config.yaml
n_layer: 9
lr_mult_down: 2.0
warmup_steps: 26
schedule: "wsd"
seq_len: 512
doc_mask: true
train_tokens: 974400000
steps: 7435
Each number is 128 + 32 x the weight over its row's rms, rounded and kept within 0 to 255. Layers, rows and columns count from 0. Numbers have three digits each. The size before them is the row's rms in percent of the matrix's.

# layer 6 attention query, 448x448, rms 0.106, rows 347-404, columns 392-447
092:111174119132101145121095110143157124117125080183111164139135133093104096135152154187157095125137122134095118123184102130144092148127125053129141139199111120155128129158
100:155095130116113177104076059185132104094130156113145149132107139212095141123138091137135126134053074175095113100207119122189127110181144108139133148153086180162173183057
099:114128090134150124165073188099090136107073139129112124156111110120150131143110071093124108123167103128169113163182177133116141068081147128192128122107106115116088196096
097:148095114122148143140134143144105118138162152168115102101075115133121091155131154120146111095066137150149171139129167121159140079110093130145096190118104094007122100174
086:145112165147167158125098166155148153089116124129121085121107132130118128158122133082142134179125200026118155153073048061136111099202126136155079112121150180174154066111
058:121111170200116126114084129130193170174138102061140136151119132134126102075172156169133150115174080104163091114150143148124107145085094194098084076124098117098182114175
197:142080096125119142086113120160131099189152069101099154075127191133186145170153120170181121093085132147136166106151136107146110171128097083090168148054182123148173169125
201:126172111177119118099204080111148153188146108113113125118134144103099042174139187182183123160153153086129133089126146188146092106125150124070140133117098071143125214112
063:153094166152132147179125123126166136097082109093094128199086157164076108119190124072110148135228076132171138118143081097111129156136065111154105101114074155088104161093
093:163127164167124141151101101157178174118124099065131166169080216082044137100124124131190126097202113135167118102139150134145157194116118172112104065074103090119142128190
060:100120123138119120064128150110089140130128143204110077108132149138119116175108139140142142148078143161092142160105136109087091091152164122136145158132147165175151091090
061:145138122134124155097084083133138177135165156086149154143093119080123164077072109093130089080116100071137137152160155155186161182094097084101092138137092072133174137204
075:139100106121125148176112143075067114162120176105150125083125117149109147099119134134096067144110128112115132146131104163147160079074117159085134183145127115125122115220
060:117097076098133128148133146099058161169098101142139169114099118091175135070115140155158114082166119145094197090120130115183140125143194113102129139118124090139170092190
049:148157065133138094157087133128120165129110063121113124132106126094180144140145100140129119123158084130114154088181137156203164169104092135138132142165136052135158085197
071:109145133136161125136172174121166098076110176193100121142173138171149109149170102163124154142130121162112128165095129076103096107173129161167144082152156183143125130050
068:140104085108150133123138168109147155083123147174086120137121146120182098085185062137177171149129106198145129116143086048171099144103168110137100081130169151144196096089
077:123090120106176095128133152134155125113149120124142111151109135056153122073150058108135095130128095139149119127191089154186127172123099093105102096063177107146151126151
080:152153212147145149110168100177126070080107155165161146113136115180128123188104175184145104173127172108100073149145163110076164091206152176147175110136127117136085164095
079:149091098164204133101120134132129142031134183130121148110132130118122137140177105163184141154124115188126147105164138119146136191196144118138191111120158138149140100120
087:139022152126173165129105135166141063158135146100137119086180139146112148123117066122100098157150149067158096154217115186100131088126100098115159094061104117120069206150
099:134146074119133141157108129104101125122112099146112106146102138113097113139117139128086116138154071136203149111094114075172089112096172084149137170164142094164148115176
093:153082215130206102180089073103158159086187121084131114152114092151194115135077167089121131109089157085105087129184108148138186162142116125111109149141088135138111118120
085:186061139113096125177140196124128037122172127097107156131147122118123163127180118174148123114109198061118085168145071151133097085147137111128193097104172069069115191119
107:124092111153137129070116110127146169117109105126154113135121092090122152139126107085130187169171131115122138136146144172144114147088139168144163148094126152098184146149
097:168142086095050103132092180173091107091120199108169138085125159127125140103216122127198130101149180173142117138117133140141126125154163067140151099090157143121142127087
094:098104134155179167145163113157087156158116131121100110109137118149143111128161085082183157153110158063153135171162127181158125118084185071138153141150191132161126088169
098:117145092107140178144153118129152115116147150159140126100114149115141094150145136111078093101093119133172107091055136178155141063068145106166164099142135147128072178162
091:140140103166041115166120105056117118106164078109141118155127124093138174135104168109179083145140140063068122139122090104084141174103078132137122103082077136077152230088
092:140131185074149144084131122159054172138118195116123170132087110075085184167187173209117128200149123137147132160108078114170126127028106160146124144101163173081152132078
098:142114092156114132069177132123125107164146159119118143117122149171147052138128179137169145159147115171132073097103145112138196069071105175148106110112117084149105128133
098:130075148166106079138172164125175180083124095133123156158156205064174196159144105134175158132144144131149143078147126149116117160152141106133156098068151166119117151118
092:140129134094057099133162139127119099112105101112166145145101066085120145119191129117090154116100123091110075144133110172123166118097135154115092127143053065096143118148
088:176117070141157099128150089126140152149127156150080177101082173142174179080171137140101152103165162098083188140118141096136187089153095143127134161130156091098136127205
095:141098071063123151046108093126111101148139142088114090090154145088148086157140096167162141116124125121111100123099178130131148076125115112094167094170102102181099206137
094:093162124133128145153117088142184150186115103099119166146186112075172148123118138140171135148125177130112111154142119084204113162128142106106113074163093000166091104152
094:130152138092152131168086139144094091129133157104117108089120155130131167099122084119112098135158115143120129180114169061119163081170165164175117087099101139099102070138
080:115140120080146136111117136098215110205120187134194177134162082140144130115129159148110127059196160104101116046212173126144155177188185139105096188082083130131159120127
226:183099127181067169092090127177133125160121105132128174144163176144101077196183159161175162115122114088161169065104114151172098137164079100128152122065155136143146187101
115:171140137109085144156150139153086127148159113136122072144100141130163113154103136055102122181168120107093098141147121148126142166169107161125158100121121088140115131116
076:144067088146156133127109146166122155081096135143131146096129140132139097101135148085149150127170164142141068114079172150117195133173144131115097167072072154111149173064
081:116170131154087083153112140145183095108175169124138127089166154067177144145075135174148121114090086176154116125133172133130150051079075123090124161149133127175132076122
092:082139151124156096080201112158154159109145122135110101126136080107138164145134149138120081124124090187098093132182194109103120120095125125134116136168216161169099082104
089:098098067126098164081062102124127168083125124131126140118101126113166116130080104121215077153196126136146167113177097165220072118145158080114117162186139106111102109166
082:120064159141073113133085153121051141121153131179166112116093108190135090119115099124155141133129090113120084174110135122110124180130149124149170121140111116151178132157
085:144200149131154053139142091175125139118170156179136136164114121148124156148123138128101102095121143171146154122128148130147154144091111142161137116134130104139129086160
092:096144153134169147113168135085159078105115140156113081116143095121142116160160092132090155156127176186075127101159154093077092098141145206117147083139167127090133160113
092:129164124119123113134176120121145094173122116147130111113113107152150138146161166189073134067079166184115116121076200138138150048070108129122121125128059125108128090142
103:143157144097185134082126163170152076109140175152135121095173139113092081151117097139181172109154191103119115091176134083136100165149116126170098104059165122118067080096
087:086165126101084087097148138147140118141149155099121139142149191044080136113125105155109105104069101157112096174092123119119172179087116133097121126135124108136119150107
087:133092163172114116120128115130162129128070083148103123157102093172169142126153119108122104151140100117120114138187156131103119159112183083121164149145196088187167113035
096:141141164143125111126171175172137117104113164156169152155119102164186153116150094136163121161163080119127145123091142141141103160119114185134125121141161079132120062101
115:144159093102093105114106049160169160178127104074140125164124136058025072154089186087090108137093144135176115131128154140145131101148121113137157151120119101166085154111
102:083129100087189117111135154083105102157098157191123105131161173124164126111144094083137131150131086086128147063070145162155119137167109111087125132110189163064111150095
101:166174103096130076173137154186080161130089100139107108160122068133135171101161161121088128156119101162107173149077147096136161114127092151180154167098149147109104104141
092:123110108129100137087142134092124191148142143116124115162156115124168086134109071122120180105090102184163159108086146134100116020119107178118148171138133146115153148062
084:157083120170145131138150140139117056160112142126105114157170124189135095162126178118123116128123164128107073158133165117110181123159148078133122140119091164126091150142
098:111064149170083131112075121119093135170108143121147161126085107166141152146141136116141179114167154130098131169214112132088131100130178108150118146151128191136127098152
# layer 6 attention key, 448x448, rms 0.101, rows 347-404, columns 392-447
126:113110171158102108086125085110148157055125084148098160161162166133094154107170145148157151100155140126126149135123139126169091152144125126116158103134138123095146113128
136:159125128158132160115133101148158102168143161138164144177160192128110120117189171127137136196050063147083092111136138136220066171164137110143073148116123212181128151074
135:111143085089130139165071157097131135129058124152092104149165111116111115163089093112154094187159125139160100163192095108188105136168136154160087164138108147153122152142
137:153117131125074144118168184159096132199126156122104119099061101204133099119078170145199123146112115107112153112173104158149122095156054133165112150117118116076152053140
143:161131126091121117109083112134135123119164156156133131123095160133159119127108129134117156135188129114192157143088076126183089135233110134104083126074124177062182057132
062:090166131111143132104202106084124183162105150165113140127128119125150113091105118097158134129134158137081177145127144141134184169140146116167172130142137132148103106064
084:132112151146168083126166157138190071116093177120061126114148067084115133076135122162081136189118112137188152145184152134141131167119141193181098064113089169121119110169
095:141090165127185101118142146147192138121192120124114170145096157116193129144193122143100160123100135120105132138122146147130075130164184133114107165141131160122139161105
067:106179089148075078092120151104160083107071147114128173049106173116181104073121178154079219190083052143125112141130163222121150157122185126113136118118103073169127179139
072:164160159113125069141125123148130130113120102181146127138093102103158201086167072171089143116067103127070044172164096122197113141195115093129082141079121151157179113125
075:135134170097090132105151121134154192171129079154160115098138106184124109111075126150116113137151111127143138122084093076125165118093120170167131110142111166144182095158
044:164101120180136138186174092130138151106118155190119126121108131192104171143151074115111111123085158074161107126123078096090121078118095106169166115100151172101149128183
049:107097089132153130096109120150156179074153179185166110166093181104130046141153098127122136123122220168147148166169110175137069149159123058110165120171127174139108161158
060:112113113148117115120090119147188144168125115157133119124152121136170070143108126098104136115097150161186114137118156135140096143092123111083152067162161140115158147085
055:144107136156168116136178097112062122141178145125138098069097112103124071082105120141091129110099151128129128108138153170076143121115147106135103176176127145134158124050
067:118182109143158163119118165075113127083150170125146148129127107101096181141087117035136129103063118125174148117124089057128109114126136181146110116117187137086198157127
042:128158147159161155118156110076112092151134090131110082064105034187169143094138163144110128161083060138186144120079118086099153138149137180154155151114151089129092129161
055:166096048134142138185139134099098072147121171126105171136147109147083080162090056168139151137112087109045137128140162170150163093100169157112119114119106135083118145099
062:137155136131180125076129126129156103106107077104137091122066146129153125146163100130131139087144141083155169146071116143126110158133142111121100133120140152162093118190
057:112162116122146151148153125094085034187075107143115131102098047169087190090129111121105128168110062091084129126149130120096172111147159183154077180060068088098132152120
058:120139137122147136180138078130162136092086144142160146144112153174112158106188130112114091126145182072066133164090115154119125166132110151144072130114057097205164068188
068:096216167129152103142130166099143166110103177134150078126166088112192032104150133126168147128089149141124208143171157127140111135090146199138080107126089146045165143116
071:125154125141110135197119108143155132106115077088119085146093170118096123129076104129083147072161137123114084126151115137108143120189152099118133091119135095069107131092
099:162071138137143150077108148109133089149080197161136106101083087147118137148144083188153065137135152106118121135096128166152098159175122094124206140092087124053121122143
106:115144154140105179134098167145110149152173056108111154108186171105181118139153116110130138124141110151080176166082120126088106091115171113133157136119141124136090068169
113:172199107089154134146083174124121090123117182104128105142163118124135220113135139168145140126167119106106166113111127107135140142143185092117164129073142101192138102118
123:099099078158180127115104056131130152110142139174092109120113103156110209112144092099113095130103112102164063147099136133143137131164130093127113096138171141118108123132
139:126114165150109136140123168097121112153115165135153193112115179147136167142114146074065147110099112158144151088121141191119142167105161071134192156146135117125122205112
127:102123079151065113164096158107141129126080097139168111161144116130107123141126142120127126110140128119167148104105074151097156123079069155089105106118114148110185164079
128:114103223129187090133150172108092092155102148121131134122134070150096149138177110160162092175099125109135107116162083162128127129121096155154081112098120106148160106103
132:144159159154147160108154104175121115184154119106139119115110132129116074124138121142167117096215182164163132112129110135153170152117150144114118135089192170072142136123
142:110135072148095123127134201138176166128100086099135147170059162125105159131162061146133137129123172112171135093185141127074112128184128119092136188098112126085135134078
140:145083105158090117159123196117089118132117081120112141121114154103153166130149067155060089124140152119130112103134125048112145114170130125152120120081085085118129197109
132:116113071145118142148122066113116148139139220141159156151103128114135182108070144021154126096169210096086171116108177052133178053190114148161078124154108113097131151156
136:174142084129159107135095137171097141126180172127164104121231151148143097164129090158154134100176147042111131080131115147054146109095138103133053162135132132145118209122
130:079125116146143166176098150109152191184130113112142142146185113142176105151060131123137110082106105157139089075150197117159099107114131123139091102147100101109117093152
135:140112122115153133102111103162116138110134139147127100128197119130132228075115044160122135139141148087060168159176161100142163086163145197163079114060110110103144110121
135:146172136107112123138079075069145102111163128128183109121116100135130124114071182086158109072125153130126124110123138162083146097114146150140123093139136115118133162127
132:143202090144124130104108123167150091185083126104129112140063129094121082145156155117167099141106124125114066161151088107081109146095106164147124095116121146118131178094
129:130083119180175127133126097181154121174114146095113095132116120147168164141095088110105084150101103170121136089070190098118155114185115117127114137131164102069127144085
077:144084117101136123161159133120074105119165118117165156100168108124079160097144101074117142096117125092106142179147117152143069178147168132177123151157151139145105133141
097:113046070088168103147172072181149135164137124142145116141050134148113125046141154158153127122108151087055122095125075114140150132094169085134132112149154149137060149149
076:115131082100188081108154154122138136124124149115154154122115161090090098129162173131142128150067172125100111152143120081123163143007178075115084155151100186130092128114
096:157140169163147131142119132110130132176125149139121121133109150176162134104239096160080125166063067147190168141114074157049129161162115122069140097150244098182083140090
084:161151190134115115177143111090142094102127199147112148137127118135090168097093067108086114142157099107113163142167148195159114075188110155152114116099157127097119122126
075:104130119122184132107124128107195111085059142098124112108144195106093159107201140130148094143105096123144058091134103066077107141088090099134094131098112162164130152132
077:120150076119108116092113169177105126129116087113112112153185124068118092148145120112096104123148086119161111179099146136103121140053173142162115071122182152122101156141
081:111171140118146060076166127160096149145129126151132122144083128108079087161113147150104143145113116143115068101151131084117169154088132134127084148183113184147124126107
113:081098100153123156058140109171134151141078129131118104190109110184125143176152104116123119126112131147095159155038109119092103148145094140147187096104105141137123197204
084:180117139110122135138090043133099072138117145116154115163149100171142193126122111114141108114160143065057161094158071113149120097208063166105115117066064162124081136115
079:138096141150106169188153113122119137123148140165085140131119178159139207102161094115149120117141127105060141128165125181090136127208133090135139110101086076135089142181
098:107091154098181109142120146141132125113171124099142136135107195095146185124080152109142137137136093124107091101198222110133141136155147187124147115074126146136099194124
110:137098133071104074111127190135180195088106112087147134147105166150089146139168136143146144172173088167129145148140140129100105116135176094130172117072113101178089137106
091:146149136124141077151151108150125098114114105106108110099101109089102133169188132170144177149071147133113198139189160135134065108110132152151130155149147143156097133075
101:116138121134127143117126116061199167177164158152152147145071190156169150102052116100095075126119142183062125108081083159162098143103115108080129125180162153075109117133
094:107119083137100166147112158148117124121120109147120152159130169140157034118085115137124149112118157156141104136145077148093127105177160097097143146176135160186154154136
103:124104139140107122155163132096198149153116156110063173104147154122171117087154184157148186163139105113119198144155216178093137181127134167132121144154090133141129111128
104:075152164102100142129109158093156161105114141146110163138098111104151148104181079176108146202122150164098093147107165158166118107136147154123152118106100121142107082147
# layer 6 attention value, 448x448, rms 0.103, rows 320-383, columns 392-447
118:173111088087125077139139113143106115139165180120036115157124175131113130089091150204134132119167094142112096107121118109130105161122087087130133176127083109084092047131
122:134165212106108128070108128072160116198145199175182129073140169147115169149120130170122115115102120163133112152071206135105131147163125108109148163129074116148122168153
117:128096118163185191123128125075070121213111148152128128163168148144128125123154178118114055120074151103139147129122099112150089105100142097099119150116181131146125129137
120:154120137144119136136160171106162137148130155145131137145183112168139157046105071147132033145156151154133182126176107167091156160137159156091126142119123156114144165129
120:080125100100131181098085162174162084186112144089126175086131147182091111183120103144151167132146124157133067103127115145182130067085134175101125087183098105132146135138
123:117131133138154125141161095169039116102150121120130112106100165100182126158185176137137125095077145175125086065091083138097128070117114110115110101139186136151046142100
120:152172135063111071147131151148106129086113095088124124165185170108116181142178087118203175145124094172117066075145147174140149106116148101126099161141091144092117155148
123:119171150154120102175141182122084091096152101125120174120136085120129142168122128122109152127127184117087102166080055155139120117132170132132153207182154137078079125125
123:119081104107137198112150094099137136115140094151176120108097147185141160133146166160155143171137126146119191116139109107092130117174065141153087112099104098118105113152
119:141092061146142164138130149124159099150141112088068132128108103052127149182151153135104133155091092110082073140105156160127105163118089118097076125154123157135166082038
119:167113150106059149146153154165099145102067125130132079167149093182131105105131125176113073067133118127137199143119182119148119142151157150139145141103130143194100078110
119:115113100142138181127101102172177068147105110093158182119135091104153095082115149179117064083189127142117122133131116141099130073058137168112103085195107117156131136164
121:184150163113147083125183125158111163180079194098117104141123151158142133071137167135174074145086109118115125153065090103066101151139150134159095121146121168115145144159
121:110119101128108178089131092174136078184112165146105128140140140134129192112101111111187170146098156150125096073131063106065136153138173102134144083160159113124151190117
124:115135212109116148174115171186090145128170108126146147139122155106148149193134153117128089130097168133141137145114122162157080110120164127148151165084146201138140126160
123:033131119140127179106155148108104115133112106083117140134102148088087107155126093117106089080169184104119160081170134110103111117082111126097139098108124162103091158166
119:111126119082206161178122135115126085155099130135149150088124172129098132152154133090138082126117156076159078155136129134146178118159125131101141093133108182115039083194
117:068077098136123131129146146113107144211122131171087186160146116120155111054101106107114159123114198141102076090133133135140132121146120072114144123129135163144199073183
120:112160166116151152108133143102151121147082143137154123208132108091142149146141167184131062070141121124136071095151107133151157128128090091176116103133127142111111163107
121:136120142112153136142104154118112097115107128119136124113173131139182105176170130148091164095105159052110122165093151183153131150153147140163129072158175138126200105170
120:085135131134151131133124124084138090144138152168185101123128134119121107180131059109161113168144161090062092173138120085134102109134208143067106184135170095105152149084
118:168149163117070125152079094109162098123086110140083160134117102208163127165114139172148114109108119161182123155119183151092164112114125166158126140078150107184131148121
122:180160126096109139138130078180124165177157128088127129141128143141176078106140112108160116146136094089109168196142135094096104157157090109199101103123133131094106127121
118:042088170168120096105126143134083142138106150093189155100140166144067183084106210131127059096125130067117197098156155099072113108102097161139082082061131147106131067125
121:122112147124086184093134059164162062102153112151147108140048099109134112087110141082144125181147141151107115112088109201147099149159136136096141131116127129075140112154
119:149131146133159081129080108109149105153115078154082157167139125116054140094159218121145156148184121139103129146183087106113168143192117104094086093094092151147141154141
121:163145137184172107139068137140090100160126154157122155099108124155164168122111082132156101149108118151167105096081088146091115075158129122094088166119129163106081096120
122:155085151103139142109109119169168094181088200083160111124113092132126151098136167108128162134184094116159114144196091190125176110151092157093152193157113081106121127148
119:113122104212091112109170122158175140102074113147174121154127147190095118150162152118096109118129062136105149097076112132168128136112139145196143157196110129190096148150
119:167176135130137135146114145126124125194150123100100189074166106065070116177105117102188094116148159129099130149160122100153106103118094143170184142107173164158075112129
120:192199047133203093128096103100133165163115133109143072194096083138103133144048141171129131124128176150095117121121038136115127121141133130132107129091130122136076130154
120:162119156216098094145153158088155114175112081075173140140147178120109165130073127169075124155133108071133159139201133118111125125119172105113128161160122134116191174067
121:107144143098112187067080147102092105194157080163128131136129118108153159054121120205126140097161158103227150067144139095088160123132113095156096127109192099104174126188
121:128151155140132130057146073111116103154141122127158103114169109068140087126109167144169142064155088130162113155174147123120183108145154134170114117133086102104090147191
121:140143137100136103141110084145165165141126114076134120100161119143143136090134087129134148106154212200168091105096201214146072098134102094166120075150100106145088071184
120:160125164067157090072127145080108111123093136178116114075156127095146125127136125133146151104159121091087149120110097128132172115125163188132083069107129129128136164112
119:076105140137098054157117155159180142128106139155156166110177128118129136122143124174136120082151160105108151141144130100136159106157093111119089113114112156166100158058
120:156182116083075080129132060159160173117160158155085092206122125063068135147130076094161184209146171123151109154130119139146103106114081079128135101111141141135166120158
117:123134078142159072128183141082133102132170105060189136164109135122093128084142169086167150104165141137137115151071171082118146231164104149173147119119202131107095164117
122:141174107118151137168161113165099170124114145184082101094130093068081141119088174131121083159120144165117110139125161170132145091106122121203166109137136146113184135149
121:121101094135190145116159110148092161168074127156070075100153124123219101133188138111097031117117159191100096141186154143140115175182145102040104110204129135173150101140
118:160131133156160174086145123116140095132168134242083160117093183128126103051139128157113073136074097172167132186150120125113097136125128110072141134168118145106118146157
118:110124159099143083191068131155153146109126121130129139083154142073173134099140146106139128125101102108088137126142123089089124110169126194162077147119200158141166136132
118:093156157032133122138195152099086100154134121126090153107073166106160118124132121113138099167121135150071079149126120141113152089096094101077196204090096144170134133091
121:159126167078058056205060095047077144102179161148148176184143109151147136183158110148147035137093135156197092102163129128092163086105069176097089162124118169117125096157
118:147178131125147088120151088196078073117137073097193159235159139156148145140070125125154115149122153098103142094115101160097131114113173146115144101087122134165096119080
123:102127070095228118066045116074140129134070113105157111167099139121104124124155131108157047136123096155117112093151142130111131108133140140133183052137075116109093110100
119:155129108143108099093097153126141128129070125113046120083123155055156140124064078116135111098136059090122084076093160093113156078124172140138130115089153182143185133128
121:094131099203118116099120195110167151146112178139165150125076095202139117153162139090177151075159151085021057113169152132092105141122151107169158090149180176126093121068
119:136185092138167139129093136090082146173145097072116178177117200170112118127081114109095175081096115141128106138080093143157132109082125167192161109122127154110069156096
117:110140110125088095057181099110171131099131103234063138120143079140095097128099114082098146140137081079056112200099141176103139117107187179109106130071114149146115165170
115:120142125165126070117107094129096099045196136175110097132145103090112142133171115163102120120103126123113094133117118159106107110159120140153104107137092117160121116174
122:223103103175130117122146096070132110185051148157130170113101148144107155189134122150136166122120129106144064185056119117127184147103126110166121114090121088154160150113
125:091140173150126124106081125145133069070132126088090047157150164096166082097065123066132142108164098164192069132109144155155159121127101157112158140143169124158163122142
122:152119056130134104121160157132118088142131162204095081083108140149112150158134132150173122174138124103120110085100136145132069102131139176181112071127172105156181165089
118:100077158088182107130103088156136175063157089086174111150134144111033139113141124104117097121106142161108147106122120151155158099092141139167147149087138062124135119122
118:061137183146130143137151149062115189206163132192065142169120085106103109170139084100118108129142145134104155150105154141152145076124118128158124118111071168116113141093
119:142107147178122113180097082180113149138082154189138085146155149107137111130102097127064157169135098121119194115125060097100077102143093180107099060100181126108129087092
118:105161081172123124063073097174077105107126127160119171197101121124136092146125124135124122167129120174122181118171106110154126105120108147159166127186164094117133133130
119:127106049147165122119172103128093187163126119158093126135129079063154134178144136202117184127157189196125147135179220120127164133131129196089090117192049126118108161141
119:153130153124118157143146146138171141144135116126147100108144136124090144118118117113136116128166126122164132082108129078122133184139103168127161114152106085153158187104
118:095110130150168080146107115108077162190144130160162135080092100136166125163118166129090097174115122103063094120136152148126144138122117089166026173171124128177183134139
118:036139168131190112124171119057086179134129079104133071131163160135114107059112079075149115113166076086132115155169171089166170120113079126185088155136116033151132100132
121:056136073097161164117158102104145118130151149122094097123116181160086172183141140178120074104140096137118187146148151117187126131108146130121158128169108093141107112117
# layer 6 attention output (transposed), 448x448, rms 0.0811, rows 320-383, columns 392-447
112:130121093159139166098128119168099147147106169093141136142186098123125114162131149187114148164113155117115164127151086037128122151098123142097138205089099143122068142142
115:106061155143150142130122148181140134103140143086153188102065139095111111142148104164172105153140065070078129136171124148151126096085112169128143062134163091158143137139
112:143126105141102068162160122174124112154219118152128181116163136088153092169124145119161191087113107129119135140086139123187104134135090125124098117112101139140148176130
109:130116126087138111119169102113101146168119121147121114095097097091049092115157090141098107164113142126148078129139160141128117157174155114107179115107164133067119124190
116:149152192136126101142183135134164131156106147123115085143109103083100103086124106105080132089089093107152149055087147123132119117093125105168099111158130204165139121098
116:137118076104098119103111126081132114091106098150103151108179189077141057157077078133164161140181111119091126119092070077141114106142120114149162123125110118144143115139
112:161094100127113102124172162111096118175156139149101175157133095095086140111116102136131121106114121053113141148133124067094162186088131156165125097150132123125157134124
114:116105175139168159085139158100200151135113142109190144102039077166077155153123198157120137143073123108111102135142141133068108143169127107145100141118159177144103073078
115:118150112160138129124124091110105197136120145136131132136171143131141089152157194117144169085109176122136157129089124130102155114123114137121156149118107134123099176139
111:081135145145094121123047167084126125093132116133123117103133168220157090074115092106131155078179147147167159182136072137087084039114197094123153070111163143106095187137
115:098064095079116167072101093148094084196078158088162128097146164108095125095097095150123196104105132181074118147117166180180107106184119136135166131145082130123093066123
114:111133182140139108175168108134019132078120173165148097159118065105197151111118141146124107087134095133181075118156068169127116130141165134135118181120133128059128156113
117:116171030124132194159091151136133081077156162117112117141140171117077111167082129103078094121150133148108143108085098129098138064091156139082174146096144078090147130169
111:116141137123110124178135120125137102123134092095086088111106116098099143138144117119074026118168084115104132143102091133140086155119110096113139144137086133150147119091
123:149091065149108148148095152102122129159140150150157141119109129176154120106098080131089154092105110109171128139111159154090158109154080143164116116136185104135166152164
116:157215118189172107139140190174115182155077140073130161156112193170129117112124142116029114117160136173130093106081144058162166192132121071176148101141155176120155172118
109:145163120113115044049120169127067135125085072094168114147101119123173128114081186072141116120190113098112117141125221175123117083123175119174103091107140097132146127125
111:167161170112139109106175090083116151065119164143123177101136139145056113126143149137188146157094111153139088139157127150105106150107068178148165105176132090110126100154
115:116072148146114128186119124119139120144132111150071135135108093138128163105120043139075161128146137134146118145153133100073136119082145108119154134122117133123111116144
115:214105099130084098132114177104153163146158139161129087145164155121135146115100167094115124131181138139117164117157119165138161172168153159143114120140155167118089123136
112:177079163072136141182112138160151104118191092208126067174133187120101125085079163157078147138096146122078150113083142108141138150195109100155104083181101085172131150136
115:108142134136199146161141084122152119084111114211076038151089151114154125092153138101112139207151105093138103105131127079175141118084147090129125150146121053108117150088
117:091145149162087189139092152115100095116174112107136153133133137102129121128119138062166125137182184151173106065152065085146104189117140127066097118080131089109135089160
110:137129047109138167155121156098177101128166124105093115157132107094095124079139139153143156147128104208128156135124151174118109167102178085136127134152144108152078192131
114:145133152167159104130143136123105157157098062136127132148141149123155129097122181118175125114135157103104168155147102093149099130076026086123125157070083103117145151141
110:101134095140113140120103081199109142073096136097166096120128161069140118103127131136145094176173135154224098112142092172127050133117140110119125138124133131070085066120
111:105138185118215138164169131076095153112127137172134115120075106103088121127133172138073135146135151114125097160154127179135121086120121162133160100116135076108156131132
116:125110092154038168164142110094135078108129100094121131148138165128153130084118077120177169091108124153114100143116122162043152185108207094131081110108061205110177085183
113:079114117135173084172094172139158158176104131113117125079087100141163088153035091102160150165118133101132119143127095172106146164127177126108146086088146089098094123120
114:138128181113118136154172215075117169137117142124123148139112159118117117152117139170147137129043136174197105146113123147086131086151166157066194097127154106114080157123
113:062105130128149132132155099049158120126152156171124120134166064111162112145159169095154149125143135116121152132116135135107133147157098121100141142185112116025103142093
110:118068169110107191132118135174129106164150171128118089134168082137155091177200110116110127067068140149114130111073094118105203121087071148063076151223156177143133126190
116:131141122126153153090093121118173138121154140126138138125190147069110090129082128090105179101122104194120175120143106119165063094140167134150087161155083144130138090158
114:129107081178113179202116182146122176121114094075109118121156067098143122105152140100141126105171149164136140133091138113154110129151160128121098096128183124180129098100
113:105121136120154184158156158120084111107116141125118184138096115150106131093101163123123163101155111121094158124107132147133071154135083135099151208069133116127077097096
114:088148114134110205134111127093085174066158121158126117132113132142118098158118127177160113121117131150089155138162163173127169155113146105195139159120116111151155082165
115:060093141148159180113172105169125107083120145091162122106129111152053154149210184068152156159137120137084114092094162199140138121152170107117101160150117167154139174124
117:105107115088128169128103152123181080124062180107192143119089037122151137081125154117168128146141124065079131108145107112100104096105160131125074162160110149151084114145
109:081152092140119161148078130118157149119170108137152194131188158074170106109098173136079111151130121140118123109127057085099084078147143125066116093149172131193133136155
117:145108102167160122110108115068071089142096153140112132104135152127167133171107121174081118142049146096178129114159131185096070110131169145088151136134148143106067166153
115:089082146115061092190090120132094125121135096169117145115104087219171149085109195114167155143117138106110112135109112148104112161071140133157141115101137095115113138065
113:099084156123166102138159169149113125190136128131092129135085117188155170163125161113152116125167117149093162161180113098090119159055159126125115089146086188132157118116
113:131122140150129170098132086175093079132087142136104128141129136125170166156082148098141149135126131185134106105138089153110122080121038102119179113089170183135103142204
111:136145063134130075123103117167099098108093115129067144173147124115175110057102119200143136127116156101151105089119176150076079101142124120123124116181183120113116113151
114:119137133130125074040184134181142071070138111150124105154137170177146173053138152166107164110118171044130090153090135119110164151175085129138147109148106174118177088126
112:107068174103117151140159095133100125179101198104101097158118117156128122106125107111090144033073155116141128128125136179102148209146165109133101147148128092109117151099
116:105072097135131171148091071178115080149159132087124119119094202148169147089067182123080091159113191131151117127083052156142119112150127095173100150121116120107151157128
113:110122080099151148141166127167131128113112098110172069138095095098110182111155122118103131133145135177077180144208063134163143102069091110146144102119067104126119161146
115:111129153113098119135134122190115128120137081191168141132134124092144152105127132137117111185151098147187112174117083141115062123149165126132113126143061110117124106071
116:138115149099126155143102141129156070170058063100160107120119127114150138128129155134087096084178147133064142104115122125097172117157100148147171149133172092111170120103
112:128130157122180106177159157099101136093175176148144170124060136133079127123077095125149093122148129138147142123131084131150194162158135191152105117144128169156185109130
107:154155125096154137157113194070121152181102119057094154094127100115107144126104101085113132105141111172107136140129184153145135103173108126078054128054150175104123146135
119:117189130085077151128172094164154098144143068141120141115130047153088096143153099131095155126106099115187157132078138126138090074126132152106142157161124127132092124151
120:162134091120098123159142136168119106114091118119149113144113161130102143135104108151115108085140160086172109122181139055142116106106144154164106123145158100120134164192
113:086167107074133102116126104123097198140125135041151115118133155131158112113120149088048136062151172141150061144162140120140098113159043096148140166132131108129079095141
114:136102132116145196137145133088115075095160100107159139098123161141181132128156115101147150130135112149155132108106170058160123226140124101102143147088112154185135120185
112:166118112177132117110154169084121077176130114147124084120147139194132128110145129119112122157070119072194102111130119148115115095102089105115137145072108156126134168143
111:172089167081169099111127189112153134087150129145144161124134177142174160176213105129156173088089090114170111162103156115205139161122141089130169132111092090120149134104
111:162082092125138168122166113139074122082130081076092125138150193117107092111129115153110087071024132181061064116132113135131114130109117120089118133111131083119172131117
114:099131146103096117152144178099127087172059130153171114136181139104041145123065120133117148153094098114124080153165142149122111071139066173147111114071101156112112108178
112:122132118097168171133117109151054119121124055139105128102099145096055117187123131124110129108109107131132150125098198162134134142125143129107135145149189120174194152109
110:139173131099124138085133161120160110147066073099102125144110140121163139193123157144154192098070181145166097083151044184105110125112135090153133071153068079132198121126
109:172151066148086119113147157151136090113162145096105128119113060113146108181162120110113139139170130177109151147156096107124130023115146129130121112143096134155185160160
116:126128171188098102109115147123144092171077061152165187129167105083150087131130164126154089142123185173097092094087117117094127093133067060136157140132110091124095138124